Weights of a small GPT-style language model, trained from scratch on English Wikipedia.
Architecture: rotary positions, biases, attention and MLP in parallel.
Each number is 500 + 40 x the weight over its row's rms, rounded and kept within 0 to 999. Layers, rows and columns count from 0. Numbers have three digits each. The size before them is the row's rms in percent of the matrix's.

# layer 3 MLP up, 768x192, rms 0.137, rows 246-282, columns 0-191
100:494510533524494524640571486490423445479499490499494530469485530489458491512464446532530418464528486461554479612460492508478515475505455421531507514488505479503580485510501533512516447477557451464512454510451427516464522490540526488471537498544459502507477553503522523511569473573539466511468434424532529495490487496481483469475559515460515475510426501465459604502471481496477516461441448502470463476540502530467495522491402523378467506538544534473511480519470583441504551551514529489510529602513598503435507533490545503459539473538472444445477439555519525522466483465527508539
096:543453422481525537541542533451521543491527506487427549541445526518473490425499512431496469517547538422548470476512508431454478495423544538498475486533463511465415496505465466430498433494462470491555494453450537525511522486534563486464460477553565537421528477482419432527452553492463513540499554449437491493549524511499470489522531525499447523575461475511522496446470430539485517444474560518538550518477518517566511478527544547517532501477530549444513490471457592510546481484547492541540408538411553523556445489454517443491489503474537545582467530537527475506529494500446554511
103:445473476505489573471491531500554530457496421506500522507502550508525460487577509503535506487459517525472520526453487548480407560486499429547460487529464524496427531380469474505536492528493488477455535572521491596474458592493508445495460470456474488509518529451546529548555462551464549528509510498562417529512405456461544430511454536447474384463482487441506463480446568561448506495468450574513502459515522489494465471478575530565515503498471542493433539464555489526459481528465485493459522453552499469516429529530505486418513496459476505521541505495534522475480425478483456511
106:552507518524498504440537532483463562499496456504462530562533527496508493509543526537496474478468476498457500565510472511525434447589545558471482435516542501549483442491494471428446471547398423429476531549526543516570478511456518422438504571553539448498488574514569463598456459510506495451504470466463444544484488462533561427488477540512501427469478530556511512480506512499501428534505474524553541514530541488501502516475492443501412497491561522446491486548510517622522547449508525538499548527503541538477515472570440471500494529508500485595485449489499525463495422460462521505
102:531451571549454465523503487550497530534512438528504527513466423560592469498463473489459548525558516512551473437531536505529570513494578525448548508505479479519474493506419476471525482501563509444526539513432476608493485469498570413514515474480436493523519480410425447504458476441501530471535507447524508443469568484488563528484498486457507471489466516500508551459492433478507491563563555528510504548479450507484576531475534506560453467459519456513529546552526482445506510504406497487462460471545468561472497474519455588508551525517470433500437538455450494533468501534416471477
096:548558473471520539522460461418476473529523466547522556488547516537394542439452577481488486499412516436431521540450549505507553481487456526539511509437474526499469489480509512498550480531465535431476500505540569450486490460507549568463531434470481538461458528516455505501518524493489536479506504519519583516454581416426540494505543534519547542448487540474428434527503548541520435471444490564495491478464579566531422453522480446544520470556474511554478485536540438464563507507498556447472537489578445498438498470518547525489555529516535479450448473478488461450497506482497531512
102:517468535515616492530447500483483441534491552475516490548522545466549518507504437463535397479478515523473552456499477510496559500491527453450439514481511487502563517584465471505444497539454529446537468497498464532509524424462511487513466437501451533387528492439500452471491565498531513533508530475466525513515501483519488522442501561496449537503467475577472528504509414451533491522513487513500553520416428496462484457564480383508532446501487571429418456543513456535491510463527429501510455473430539535460450521510486474564540458545532421528475457483496526472528520509505402497
099:525541438544503550623467586499450445544513527512499471470467580520416514548491538545500465457534546488544522531506513447511546499485495552482488505496479516481543541462475507576514440473534494487486528483486505518455508561536455462539507425496506532473451518463537545515521563504521415500445497424485522480481504471520539500407511615459537499462457518448500522497586564513448514489485457471540494494511517492427528576486528487461447464535500453481438467443483486441450479500471525476476525465448547538512483579484481484513602494468505504521466436493481431470389473499475450558
105:534484516524475509458493491480455594492532496486487535463453560496442357462506509573477516516461454491445550551498483528443448514528569567497545499479527413555573502561503546497489497559505438470462548513495509483575491505469472457496451532573502444528504388440576596515493520493531543541515540550442553490541460508475482499545520465490525559550444427455470473477520561515512493464490497498525563522478541538473486550531522403545471443528490470503507512488504555517443511501471535567464503525515489477499553441490409519482519499506464591483466540513486502483468467487503533467
098:563514538545558508431414520486461443510473486464521560414502458513450574523466566504477553478469523507515486497516542540625470548603518531462484442516583503486515497461512526466471398581473549507522457573511519479448530526521514554461522488524527581461511474513477538528547522553433577519414458495531490470499511510480466551499531501461567524538509539526439484478478525444477521480485494433477508477496505440440529458575483472443527493508541523467514502481443571460524473415515460514494457527516542536521542506515517470494532504505468467475460502562573495539474409509513476495
100:563494545425471503512521510457468513525498436513463534522482557543541518442498477451489428502501565495498492520446482466505497512515443473480508491498504462497418441498513454579469550399475533558450447571541577437492454444486540500514443511517491477432477483495543465478479469560489507527488548527526597507463516548607554513519460461492483576496497511539453508523544536530465510419495503564469460488548512500511434537500538453554426500559518459477496478468509570536524470545629512556562535386457472541502537477519450503509503472459479536500488486462530480510551474472488542500
096:494485496515444434529516457539526539484524501553535527474518454471543447542532477556479501513480532625485532529499475510462521485530421532419497471460508433484518455484471502480557509520482524479480561516505463488560461444541504515432477531456486508477557469515535538514519401481477454516552474477545521455497470594526500478498504479516617509534496463468459544537574398523537445529476511544451497576557539501446519579494445520458466519561458428483493550442488511508468474467466458476471510483453500433429526488496460456485469603434596497492492534559522550515485471502466490514
109:485535454466523469463487463487437510535505552582425534523535473514454469477531508502517496508587510533545484518498484507466576513526448507452485542530477496502500555515483436561467476466499498499442501390542492533514517460503473412542514542518457516485599428511534412519509534492522476437429528547496459525430461485428496531545517507452435506474505526510484470523491503556483620601455524503537515583478463547501494466476495471547526472530566599535446433482537475474472494538482421464488476476484533449454499453545459539451438496455470520534434526544496454505482527496523543521
101:505528462486569400470503541489530518516505452474477439491485534548559463491553530500494503493521582481501429566494443469508482574467606523467475530570580544488434526503497488437522476487562467540549503531465487428504501526508439463463499534483499520494496527538480451463549453574535480501500518544438466538557473505571469471563498615502519531437532526475501556488536506499497463546523503479481534528449482461481500480388490558512475524447438553503493501467499447497487522485418455466467532496510548507525458472439399509517471462481530504581487491569430470551510502515423460512
099:544542443494472487475511512515511537501489500532530583477444502509581473435424485471582414528580500459502509443500404467500502491443490517517515522554493605500488465508479506464530450442597472537451546546480507494493479548470494538445470541483487476548488542512519495537442432491522503540465421464595507499456454475509514527483527452452566428480451417428595463502519483558491525550447555517466455452556458545524469500459485498500508508529471497513444556549490481472475452454502486577450539521453496527514486536542437490505527490470510517517566515538471460523562569469523529498
095:475540473488502488464460480550484499456522465442506497504462528491515557472522452507506482489449516419505473505450503497471446459542568448496498471515505548477514475478440531514466542469544525514498504471535442542564449534530444544490490535449603525457436524487523571571571489479456472477516430532515543510487478541457552467472450535491569526439428445517506498552504552439547476472466544523556530430525491492372501408556566470534455461561499516530454492480517473526436499438488541495452509498519451492479470463572516484486487542464423495412560523496543523494439538470521501405
110:488499510557491501526466511460536530410465552491497520565505588522434489495490507498476567426444480516508530477562501497472499499507469521471529491512434469504527485460473500468484514542553457497526543529519511435449468490505507493423473449512566451490546535457400521480476533464424463493449450507418470540529506438492456487463524506521447458505558498429544516443506535525490502553421426491531533497466511552452476432463481467505437434533474461453465517556583525394478466503488450533440523573532465420484428487462441493496457507471496487497503451539527489412458520422441496505
092:557483489451480558465466513511481511497497518577569581506541531495452546522464507477506506545502549567525518461518403517566543507475486477539442460506468549512534504458541444494503449522617464504540480511509471504483542495430513456540577555475458527480571491512452478480501477530466533451488487511509516463468470535470557460433462500480487521577513512530532465596475484454490471437470529564555517552508494474515510441500469476507538544501507447479472468505548561490535582590434502516483428480483450491455446569502544531529482550539518546482591516518469485459588437433538485435
100:545498432539484560489494497504449554472467491438566513438525494451454516494514528465539484392504471372538462466518504550442480498488609460494417500526536492563479501512470519496590455543552482457515512518437487502471457497561483493483503456469427438446472505594457443522476478480512484499552447461515480559483499488483560469513568421456548495514454447544548518489507519423557500486452559497542510492520470475501487481528458420531552480445505438557508452522523469494542523490496494497483504453444466461413459489505582543505506502547474499515494514507457511441443491522575469491
093:503474554487505546517507497465482398466475439508561516441491535531482518563477451491473491492539471491540536545523478480508491494459499501498506516486493591452441456480453567461514515465515521498501526534515563559473490549456452442498505487492518442475490504491486537530448556511520511488433504487445488539524465438464515507516454493484437576393564495530426445503529510517558573413592512519582462474510532524507574516525544426552466456480453427546420581542486465500449519496448518510486489487531511441469575472510514524448429552498529484540507576526532448432431502468483451480
099:504460519467457507574596542466474502461498408525492437529469555408539491504455495540491541495504518561591576490464496437491503521533533499435521499572509480467520455476456478448501538442456510574467521443537469489455479516458462468436465563508446486527525451467453489515500541477523485532473535495472565518515505417443507439506512532485474453497430505490512502591529434460491525451518504530443484452406519451469486484518538451494546521519482450561470581458494528441578484539522520505443450466481481523516519518566457452505455531473480497478461562554411453490543514474448533508
101:473539490522561569580450487556505472479496460450479513453526398521494484518537495530476493453523506594539529532491549556436458491531418536474485523506512487552439458478485494488520535649466450424410533517550456532429494509456516556471523551534479492491478532459417433528507560499533458443442533531515554500425498538496478477484504521519491506481469490504506489510462438520488499419481453540486574555518429488472541460550537427564442487473512564474428514467512556522470482453542538515494511567525508493478565463512456541465485464524482472460452514468488485533507494488454534477
106:505519529468470497483495536449498529504521500498499507478506500533496414502563526570442498424441515478530551547465514563453477468450508533515596524528502582486492599535492479474510475421494478540525461505562504473508493506475507609477529423505467468526558528468502484517426519490535505455510487525511485487524512465529430453551523464468578530513447520543501483559601497473565509482465522531472551446513523454507524411397524437428430510532535439528486512453505472426507493532432498509536497436535617483485464528568493446485486533467454440479491490508497506531455523477538561481
096:549460510421575537503555465494533498492515501494488533558463498527442544460501475473472461483535496541548529519620543518495547472443527497577444537517507531482504475467509516543472490569472492457473508419488473540410472483523535510551458486515499534495496523477434509503524540496521463538548530466458548494541479527539561548550517469530430548510489512446460528474519439563552524502562470506500521559515530498461548497539466531580497498524340552472501513497492460435492454470532409566515480500408473441551536410487522489536512467522568464460468527477471444484535462494452463479
101:467444488534530438513459484565481416442491551559605524502397521491485517469487473549454511495489524558486508481429444485500444516465543482484481491429506405475527544524510516530481505574521522447512465493416491483470511545515504503485530450530449539534454495545497502485499450444484432497529454451473505480452532532524493597516535474529563474505498573489483481406535422447513474524502493459497504442549469603508529546499493524510387484474502480478505487580484499479463522512568503530501513505455507548556478447484550527495515452419482506466500499500450446488528579448434509424
101:501490422556532511449517507500521519514489426472569512463505558510564434459495492432527528541461462589537433562524451516403555539447574484515472431503523508468482496500527470466493483556571517592454409470503518568551518572504449421471495507524542447506494504497498418473559593460473552470515470547493504576551434545475497470507480490449535490553510519502429489533551525504476481431545553528559516511529546510496490492490512476529522440480532494495472489539544533435456492499494553440461464456446515464558477499476484509507502479487541501475570538501507549496517471395484485477
093:412502590512478553425486542495458505493498563552564589454527445536519460530490497523497516447587503529536547507541525401507483436540442483495504460488494538557565497547501447503507557411470556522438510441439453433571520497513478525485491560557467532461445536458564527518492504516519492532487479528516559500510458498489464485545530509457484458523518485522499523482546486564528462435494506583444542417507523530516511493448532510565448507514564513527563485493495453505448589532461484455556534544417548529514534504507494499426522503442492536531476475532451497461470555516495504559
096:561489531464528488508468480555561478475455452501540494489519505504488483496541519536561550530475471487467556476544488482478505472484508445531519480489471483520580592476601457530504476470499495543470502514574566413571493504471491552490540500468517520492493490374415529498474537553474490531484498525565546559537470512524507580456456492462485574465495556517493565560470483487504504574468413623431502521533498474527411508509481569455500522495469461512489509494505462558510542423472589517393482511523527529538456469532535495447545507520538511486474441449513520482449485506508497556
098:522441439587429529451449525550475480475460437551514531486506508537512504557487532429476472530507513481466521527452416451471504527474523466469522481531519556512517463487489481517600487510542490432507448528615521530459469490552502481508532472508550509546565529461466463560563504529529565473517515506481558496497519558441494528500519554523455541446423547534468500515547424401473504463582513474458569508489541531527541520451480520399552525517437509552473487491524521519492486487443549573540474434475436484526496453519562561502469494561490527530459485520459429550543478514475535499
100:470454511585600502487515544503533515449480514496517523534424494477579475533513493555483545550550493543497534566500497501547542488500493512516486565481505496498518529476517528496518540542550564499573519450519441451395487545478503505483543534529494537522514532482493492483464464580446550502517534466475555453434562466508517540434503453491471465522523497514454522530542512552534591552506524551572563524525529414501632522427476484481523495487499505496496495523501621466489550469524478514440431519516510519474529524403472524488520485511494494568504533566537511594512428441516472469
109:449536485480540476571499535467462517515575497474570538480478433502574521409525522494525430470498495541450527577501475506434432477491536484519489418552507507481454547551555471528486520470485525418457514529523557477430464496528577566535482466517495506496526515419456458504515559494513474523477446547506528548559447521558500445515505513475436501482501517453511508536476474499540577500490514499484515476537469451525562450521438485429510438487578526478527500435382523524587544505457450517458540485467526475457447516564462510488458443463439524537526482539520487578471537482469436505
101:487518468489488481455539401480456474493515520519434446489463399470544487546487537500401491534546530523565461466521457434487543453464559456435530462596545471512482531524504475553555458489504523474474459442534487553518521459580496527530571496506477481492468547457437476556459491488432498434498469465508466524446523499485516447533480484421519508511487486489419529499518509605505498550556542520477481514541445543502501493527491523516436467429492485467502557510425483469533527548502466576501505456467482445562480515435451505573484487447477554495568434509473536534534572526547461534
098:499477565445456453506491461520506477447466505509541557462507473535501431603502508529459548574472568491534507507520553503498485433459540492433438576546486469469404445494517538448518526582539515524503517513513473457527504498458520493433552559497495476534538482540478539533450444489497450486523521568547597472482535487505571503518490402573535548529474525509490526485466483468522478527480520514469510482480543457526446515452472574391460495547450433495465494474475484412448451528544485530485498489474470582574481421492485510530498469543479549471526524487469558505495541539586486477
100:545460493556531548495482500546484550481447458446485500502459495537501507518476428538503498498447467482470446514493521485507467478518545525426475485415586506474530444512478557450542492530494540506519509498435495535505420481545510444547450479485411515552473536459540490472472404521474571448451464518413480466480513486530499499502535498401580504501482568497508473565564519469494538506574508468487520535541509496509533542478492555536496460397493493518520476493436538472549507500474386526491523459498529496485562546460559499451560574470509452514549555521444418557590471524467468507
112:495488576512466496489531557494483480503442452530517491540490577505526522510509527520529508522479502503442424551488415488559424435553492530523467480540456565460501538479414502425480468515514471470505551514431527543469510444474544477546490538493471593496501543457496576545571544526554434546599488471427510482487531478434384477499472541555458543499487480499466501469462415477546503497482467581493509525533486509501500531487525489480526495515532476446446528505547575520442489514504514484468525491508471481496493481574475540454525448486490606510486505541527445484544473585469593440
096:463490517496465455472476535480533499577471501525525477509512449467515494455508464469539513518517538501495517512493525501499482441509605476496561459511526414486451510459503487429554438482533491473606572451509467497482457530578480508484523571543477518504539535519529487442479504422537550494470503458536497474461503512479513566511449479488460540566438556529502522458524543448533511426535510506449496572501548510513496460567518398505539537416496550557566610475441482521475483487488487506492476472484552563507507454561596484476495470497518450607508527533471487545464437445527467582
102:509514553534458501476565410447541473508462487474560526505525518506502493449502530503608484475554498480468483474485499482510508541503460434535481532490456541442584500555545522511502515522554545564506543566479442444494463540492462566515489578459495551513528540515527509527493467515418508484475441447472465444531493465440545533440558538458484416493505488501462543559498508472564455501521442535561436491554534489480612514524473576492529482516506481509443580484521564543437436506494494491528498490503522559540474518406539500543435529525535493468548452487516497533491424571517420523
# layer 3 MLP down (transposed), 768x192, rms 0.0688, rows 246-281, columns 0-191
094:531516455486545531514498478510438521497505503467531482492599441485466559482534529485512543427528543524531482462459528547517547483486426511512503501446492587535483521541441516531520507477462471471489514492476524449530425446425458505488503487443485508472556471475553537430454516564439505503465496522466498479430490486549484447567528493553452532468540549523497506557489520406550560518534489550487565473436493502518517486450474524606529504576448547593538492444533513442438457498452435534546479412519525557512503531479515469470479530493508458519536573502394456477465453566492537526
100:483560466498468558461585518529513523435541499598480575477492475421493500537476440489501416530540467472532473521462532502508500546528419537463470533533516469411531437546529540478466520515475521454445532403558524475517492499599489426509481540478486517501469491505508529499503418475510484538481523489529519464477531573472508552394499486501452507482501487475504489429488528421432452537559553476526422528486557513494445576460500440486428538476508489501505487505568465523538549488516533501531487470520468514543443507409465531519449469533522520527528490511554419549507460466533571495
098:560490565555510491481504402513460555505457444398552491508488491556434420479452419516496538520486480415562487439554511466512589463463524563453547459511553517585566475517499527441539551452535473481503485469516593387474482468489493513507534486511524526463529508511483503470482543447545485502500450404496524553495520567490477481480536479506531492511579446487466507471529453443476495477540537443527480546491526510508434456440438468433527522516491430511529468494458451478472458518537481563530486559517520512520531466466521535545509506531506497490511472511483491451592543550501440514
105:428465539381525435502522499431551409518550459508495414489447519498520515461479453421529529557546460520549484461490516538543529524455478426553532531483484511522486518510489501550500493508547480459511510472502429508418491440557567537495507465447445541450495484493529489502577537440520552483502440473537534508552462421474544566472542506533513527478483476458521443474474519494480547495500440550509477510585511437558554484507493513560599498538520450459467502516545523450461496458495519475508528510446534459482524553403495523490485531477391514447508466514497509498560495556570501506
096:457497471540506508450493514451530475522494470569535579456458482545483484490522553520462543443525488493499457526538484499494536509480550439468464470569458463475498489556545430525442533599470494530464479494546433473531496535450440478479497501542561458437531443508515553482552506483500454475484529511482485511488579575445506565457608526478542472440498485541469451564547498536487553465459545478514590558478423449508529515500456495441532559523460559523435464439402468486502536549539502462482559494461495504545522417572534470434467516504559471452494466480542468515497522496541461522
095:439453503484517478521525533597622528464532568453500483508474468516570451549599459518507556511515483561496548520469486500507444531533506447522494489493464472454514464534511522459501493484497542497478452493476413481516468518552453492576531543507587514562513438461570517488535525502553454538518457497517472561462436604528447540453495501467440451632520457548467533504556506490524491506536496425479494573568475486501569524510538558479469527513552482483504493511422558465497499469481477552508482514412526548526489521506483536498448474470473527533500536476482534565528525477515446539
102:541536495491504470543480521545483487449486469470459484446531513530510489455548466454496509577471470437503470473566486529474496517494538595444592482520479516501519458451444469532465527514482541506603440453438529560527558576462520525457555477563564480565475444501522510514459478505459442517466483470489488513494471483502518435548531491459547485511517490494462504529541575527468489433509504544418464476540587542533534457521458572491405546416472494468512543451480473503454506566529453523525522457483547475563518504434573537426561550471562467443503475466485470469443538541507481501
096:506520543479543512379565553492535515551507447526482431520542479470535457522539441421546492537496453536429491541487520563467457524543501562459479490502476469445514470511494527384503424467526505534512537444480456487563556472517545482528442543464494552527542492524466493490522467481466479552536599485546490542494483464512450466559537511447473461478497499470462493539451517523549466461542535455513500502460515517535536476575486404512535477491523458506544555446621495550456497449440450540534485493540465517461475428491518489451473505483490488531475510438550522579558503505478541423
107:487473570517489602627445531491465506481470516426477471570493558454502502494504499518522530475593329535469485462480598452540485484485530443512483507507524509533470493502436517512572449514428508480509513485532511443463502568498473466475471514495460533500501447524513477499499520558553538572462529523552540570485531452553541501495433520530419528486549467527512530437447469465564489501448539494524427476492580469534540455512533489526565471547538494482461524520481511500497545476490504504505512500518526505506543428510500530508472456488516448554479537535505511482428452544527548421
094:505581503481535473515566495529480514500533445502517447522564493467442515465556549488523453476528461580508413541435440461465471490510519484512424516515513428530549475552491468542489491421533472434396503491590538469509460526555548465536539540524530511507446460540431526508517496473538512552509485490573551527501508551461492531534479510575376522426483497567521512451546472567483507488544471541526440469579521484528494528510518501512516472472503538433502511523487427464565452544480535463503489477505442470459445504431444499452502496528568537507539449496425489526528533505511499568
103:418512484536533508531511498533471478470556523463559547441493427507444536519583441516567430501519413541536539493496519413549485535498491409569488540519530479501566476599495521498502538520525479446516503477418534476562459551446472533480556466407529414524490513445488555507515473458486482461537551496483505518513509427451428524531534424539539562526486538548563487579430526547479470475516473526556503449522526526509497478479493468483551561499480511555483521504492491516524532456463478451551419461526467526482529492496551468530461424578516505512460522500442506460504506501505444515
095:487481434487545484532501479474454589508462476507456527549479508561422433566516559450483542524484506523500522471552514488453465477440499509598512474546505557487555536497508476470521487507530503481542492415550500470447528508520461473520423484508536406558470511502475510466523488417496512472450460536488461524511487443472521462504478498423419477460480450446553446552378539478564542449531481406574515488479560466490469489450587462499466491493530485495457459527511438493537517547523542511468463551585482528553453499540500538521511532548508555497457446485482540568533513492522516438
111:542518477456554498519515531536479480500488469449475493447466517522544424504487518474459544509582521509466459538496558503431511483532537474474467450499439537488516436520503492487530524375519457522498585483505470502546540520494523535494444463498529568515447513519465546512464555363540463528468438551469485501460527524473489482543490509519460448508534540529557495518535459490577486577413484517504584476445504513477462449553572441523533464496473490523509563469501561476518501545516469578503495458586529492484505526507496481417559492529490560417505504569476608513520457520452550485
097:520507448568496527486518508542430493421496503542518513457526523476602506479487519589502429543569477481454490521536528546468499508509442530557447479451484418556528441549518531553508494493464490538453522496491441494477464444460568561567564504514480521534576387466530470581485455496534491594446483483439418456509517475538483527510579492553496486571572501458469506502476482532468494497526465530498484545562501475528511459526507463456549541599511575518481506536544490489467494496444511475515435545528533481517546492577452508500421464515507530483486477456539553530464471493476471517
101:489466553508503484566481496468466419476540516517475471442525556517478479589494570511509518485449461504562473512470552503465553501469544544465519507560477468451503448488531480486502546530503464415494523588483475485483433463513473522552408494513559496497497495472491520507471547596516487501523529489426504518516483542407526446483453487505460516490563495551482497520380513519479494503496540477511521486483484430490546460539508525509634444471518580481472536475535538529485504562510570474528469388497446464543526502463543488495465566507472472505527520468456518447431394437498522450
094:511466458529539538514470519483517435534410450546534484460573521545516450521527505466515499540576546519455509449511437503439568547433521549483514537452490501441510472514529493425554465509479500505504447468534574471432486466459511518469490518487458429493527516509536471436446504459580515501471455427470493514459499459519454489496505459454479488531496607480472450481478508591528477465471482448506506522484531454574442563424460490516530522483457401562452554454430500505538526566531455472563486428477532485491514514479484529466538480512496506558437469450519516456541443541523481589
105:469464504356478493456541475487525457480503516466509461483540553564564518510517459483496537513522547508482482505489540457504450454485493533480443478555503540467509405514459506484542462476500487521496477614529445512494577496474508543501475539454471556518502537529596485512507530468546530490500546482540467574411537522463517493515556505535479543460525519544466495545519460485498543424588480492548539455512486527443524504556531552437564513524426451511479433413419504482535567491525565511532454464460554519536525469526540479593566496470490508467512547467518541468510554433524474465
096:542535486503540519527569497489539479436498494505489460438516441504489525559419501462519521497533543432474511461518472467449446414532547489445498559495532495473554509625489530502472589541456489470532545541498497511487448472514468508591455482503517489445461537535502500483498516447492507567476523511485521549496487571575545430527440521512506538517481433486417520483523521457505464558563565454432440531528481402461572504490529539567482508459478507489502524455450431541539535477494524489453440515461476500612524445463536456430470438503542466545504492536503487481496556515484505457
098:488472493520523487587505432486515438467558530496460468567483527549539482513522475442513514591543491535441494529487485533507453474489405474467465494435452531436522507503555510444478519433482602544516526481555532514500539516509472495457492534500497532554492512425552518519541514629562555562418488492468541438485545491487468524482477428488514452486479505443474478489516532547491486556549484484493525504472555557492541527428555512482478473527469569419480472510502524563535481471469578480534492525543555487580519485425441542558492517479511453444453472470537414526554473530492515512
088:526463527479512454440567495495502523434531492521528471560487469470532483526533490529492558537505547506416487445465491452492564521534476557456482481505505457524465584548526534471401500447479481487488472558498486408496457495550521577527473506537556518526517485523451570494512479522517517529548518488527508453487473532513483485505515571577613578496503470462505569492539414588502495516469498459502478514603494487480434549432480531435547470520545551416498582447478470470535536507505490478503505524480510523539398532550495538542472496500422589487529484490522482468564542500538543506
100:558441487556529513453415495495533477522613497495520561441528490451423571530516540554546446499547530420446526545467529487511536510512462471473532542451510543499540466481528534499499458480504523487559491485476504508501553471456492586473530427514484448509526538515501545495535414526436448487514483532492455480542461539574547520471519491492518494534487538484491460488523550498547450549503521419431511536560512591555455457478481602493513504531591456467495559487441508497575424536464489568453515490561557469487478469540487519444483503491494519561484502538539512566453506535561538497
105:543552564551493503390508472521516576536536525552504494481507524459461452541481517581471474514510489560467509490578519476518486498517492499526428485500490513418547542493510414523526527430443486582531533508433527484490525546553548542500415507492551512496460488494396503536468478470442528582539525490468547438557537520529509447482515460523574450487460494571518491458514576474507435521582539527478481512553478517557507582494557512483521536481493534536511476480468495463442446571466481520534410483531504435530481512575507456497502504523473614512531490554482504537524534488485503520
110:422484422514501517530492581526499541523455490440512499466495495567451526486481478567501442447501449536545524435523463421424491581488521512449517472496504522479450528512455534460496571577461572530502583413422552520470543541485476483471538471456545474452466542490490388474461471504547494549527444534563513564610457485482492437464448490522480541499513517499503538498502565478505475461556498533535559512542507457525532437439537467503511465475523478526585476516497508534543409518511509511478493467506453458520521547468569546552496548464479503490512481467583514495533474464498510528
093:494547460454439486538480522447549481562448487493538538482513482529525483521518492459551506541475517433523481535411507484503571486487532441490559519497513550509475543539495450462446524471555554506535472536500498411553494521498499471507589478490541509506488538486464538488480458518612502448437517509486468488503511534463511489509512537472508539473616545449509538545508553431470476498475483528493472461507553525520463460420492475457407390512594515522550476534515451470557586511514553484536442490512500476484428502475455414453548533483445516467525473576543509547517549530451422538
095:495477519433456490477513569488526592510428472458498474440503556574451488524501578486505480420517517461511545487579585539493484488470467546481502512521542627488416490487490477528508542441521489519498479472580489481555488429448512454482467536489539486515534512490516566510481461536528518484501519552461475521504535482462564433475526497476456537506543456531506472452458571587510570543527487527498538421433525490506511498479517510499538552503538488552491555460548517443576558456546444476454463473491498496493563480528417495482621470470493572504534438496524530504487525548537532484
101:533477501483438475548478492545501500432508440495506553541526489486512471573525486517460452503562485477500414518514497515506473466589570518504463571454482513555507487440444474557473451565520523481482506428532478502402461487576449495548525424487480528456479520460548507495532507477520533527509477485490466561525478519480549447504475434517499511541477494520449517534429449462518485528422479453460502503480485389493500495536497564521489400581519587500487478489502529415546482501524494500473546581518388572458475533551554505463506524516417532504473497454447542497499513516577450497
098:518573499492492511499576459529533515553538446431505493504518505629478520489402478569556459454473465494541546492431457509514622519542537500513563548480522477525464476498497421503469439555479498510499518501462415488534519516502488566546449455482534474447533481525487524488536529494510473580480485525532475506472581437524542467451488455469541588579487539513551486524448572530491470551521511558494476583540410486493511521554459483472486522480518522469460550536534511536490482523544510544462421451535503491445458476526455484579476518535488435447470519510546478483499469469501458537
096:472486458518438512534515483470465490517532471457521406404614496486493509536535474465451478461553420548515456475496517535439505514559506447493483496558555528510493428545484483455516483537500463516558478452479435551476543533552501553488511494473533507467489484570524553492516551465500457470583467512549460504500559460471557500471473554477472508465452440552489490470495518477484534417472543479473522466492497423513523517551471509521511448477512621530529533566504538540544556536558460483495503454447488466512533532482434474479413540556481503482492506535436552416531609524544528464
098:511555538505443544440500438509456542549458468421479459440533512543492553466533523515476536487500566459439479510476410495543565566545452494479408523464496450510459473492442529481439493459514457568574473576483516479538426534547434601480454504551475505505422498470511533530474478479526469438502581470518493520474476487517471540470472461508584525537513503509504517465489475561496559540538505459442413489516511534481528510489462484511538443505529521508548523472553496414549484459560495552484579543418493502538499522567480511540533555481554481501530476510545489511487465582529516456
103:553516524423490449480536471554520475567462523466504456513614458602511521472477557430501447473519525503537505501521525550473495479504502524496477474509443455504515500411504429466526548486442433464443525568515511555515545477527489467541513492502470554506456556535486637489427506481460514498512501505505505463508509547420503471538483580516451438527525478418519478440541529566491461527524486503442549462574477558556462482565471516479529476552515415477440475477487477499466522502477565447496494411469521537497493501547523510453456530500504520531467495455441406529494553507495475475
105:479564547526484503407452601501492483449496419495509465582528527501495483438553460544576476490509484537523453494547544497465564537507553466510561550519555532464538470513495527486496502532521493479479476555483526506469572508596428451526568507549505501464494450547519491506426489521473445509475499467538505532485464559557429421465520515514558452453460457465510520543491473491477507549510548524590411512490499537482510529440522482545479513527507516511464562560480527548541465559511523520448531577502472501568516484488457440455451606523537462518570512496481462534526503546447477565
100:589484500467553440537552539446571536506492557448472480544509448497464539460465478510561471508432499507446467544515447571548505559474483474469498598522485521503445503503424544496530476508431445539559493501479571488525575590449488481470521463492512538520523493480498585439497472474501496557493487512471509459502476531532496518508437524565536494579565532496566473523499563539462519458415453520522541450463549486517488491484584440604520527485536482529551555447525454511454508459494513413456470497482502500473549498480482499488477436529483507465445457544550468492583547470510548502
098:551552479526449495570501568475483441484487502458530453485486545477508539492510456501545454453502468490571459504505493504537606522415543497529530490488595543500507566486485436551549537479490475457482470497467504466566573444525512515564490507465512457507467483440535581457521572527427517544452503507514393497460475514513437398502503470438430462486482425548501489535515469522501479534480510502510475498506511445492498478489482426527524441568545525507505496432508556518557489519491513500460448508620517458546587498444553429547458518496475483508549506494470465524530456474425500501
100:480534506486449508513537453535454461484569541503529539560577590510491437530530508510403463465499525503531478442500472404507506533536523471439526509396534524482493539553437493504545433464441548512448478477572466514531533568478560490535537540464545497446473456549553498456500504500508506560570519494544430503509469533503473438480485545434473484520490509515491483547519510467449467487439443503518475509474476450390513470580544486488477468508493483479442472527446441534542579557578509518480463557465541527478494558572505514489485532468491432514473507496476529428520485408499524533
115:483452530496495429501508491428451549487551474508560485513532528471549497523482477524503498529499489510573525505555556504467533436495442452537528435477551497508501436580428500560471477465485481532495512539528502473461538540453477529509503575549539422501437430432522578550516575488507459510533507524481554435489480490505445464465458498568492518556553526516527498417486429461522514455513533488447474472418513515579552477557513482541477474514494572535531551458594448467524506498501433487471451486552507429477585467466468439499564480527493595490492450552505502469545504546537533482
095:549485544521512495501495511456409539504525521538492539557436522533394470474452533595509510457475427456452470523506488461459513595512442528458486442465512575495506526467456542565440581505482462459423512493516472473486454489593480500485500527521558442423524429499457427508498530509551420507502495485516533466530520527472515474555452511440515437507461505425500491518501458493534481554463495468513492556494462482439506509483521552431524473508500515513427460517409556536533526475527487414475482474481450491516500530475515457529472512445501494479530574521481535425526549479425532576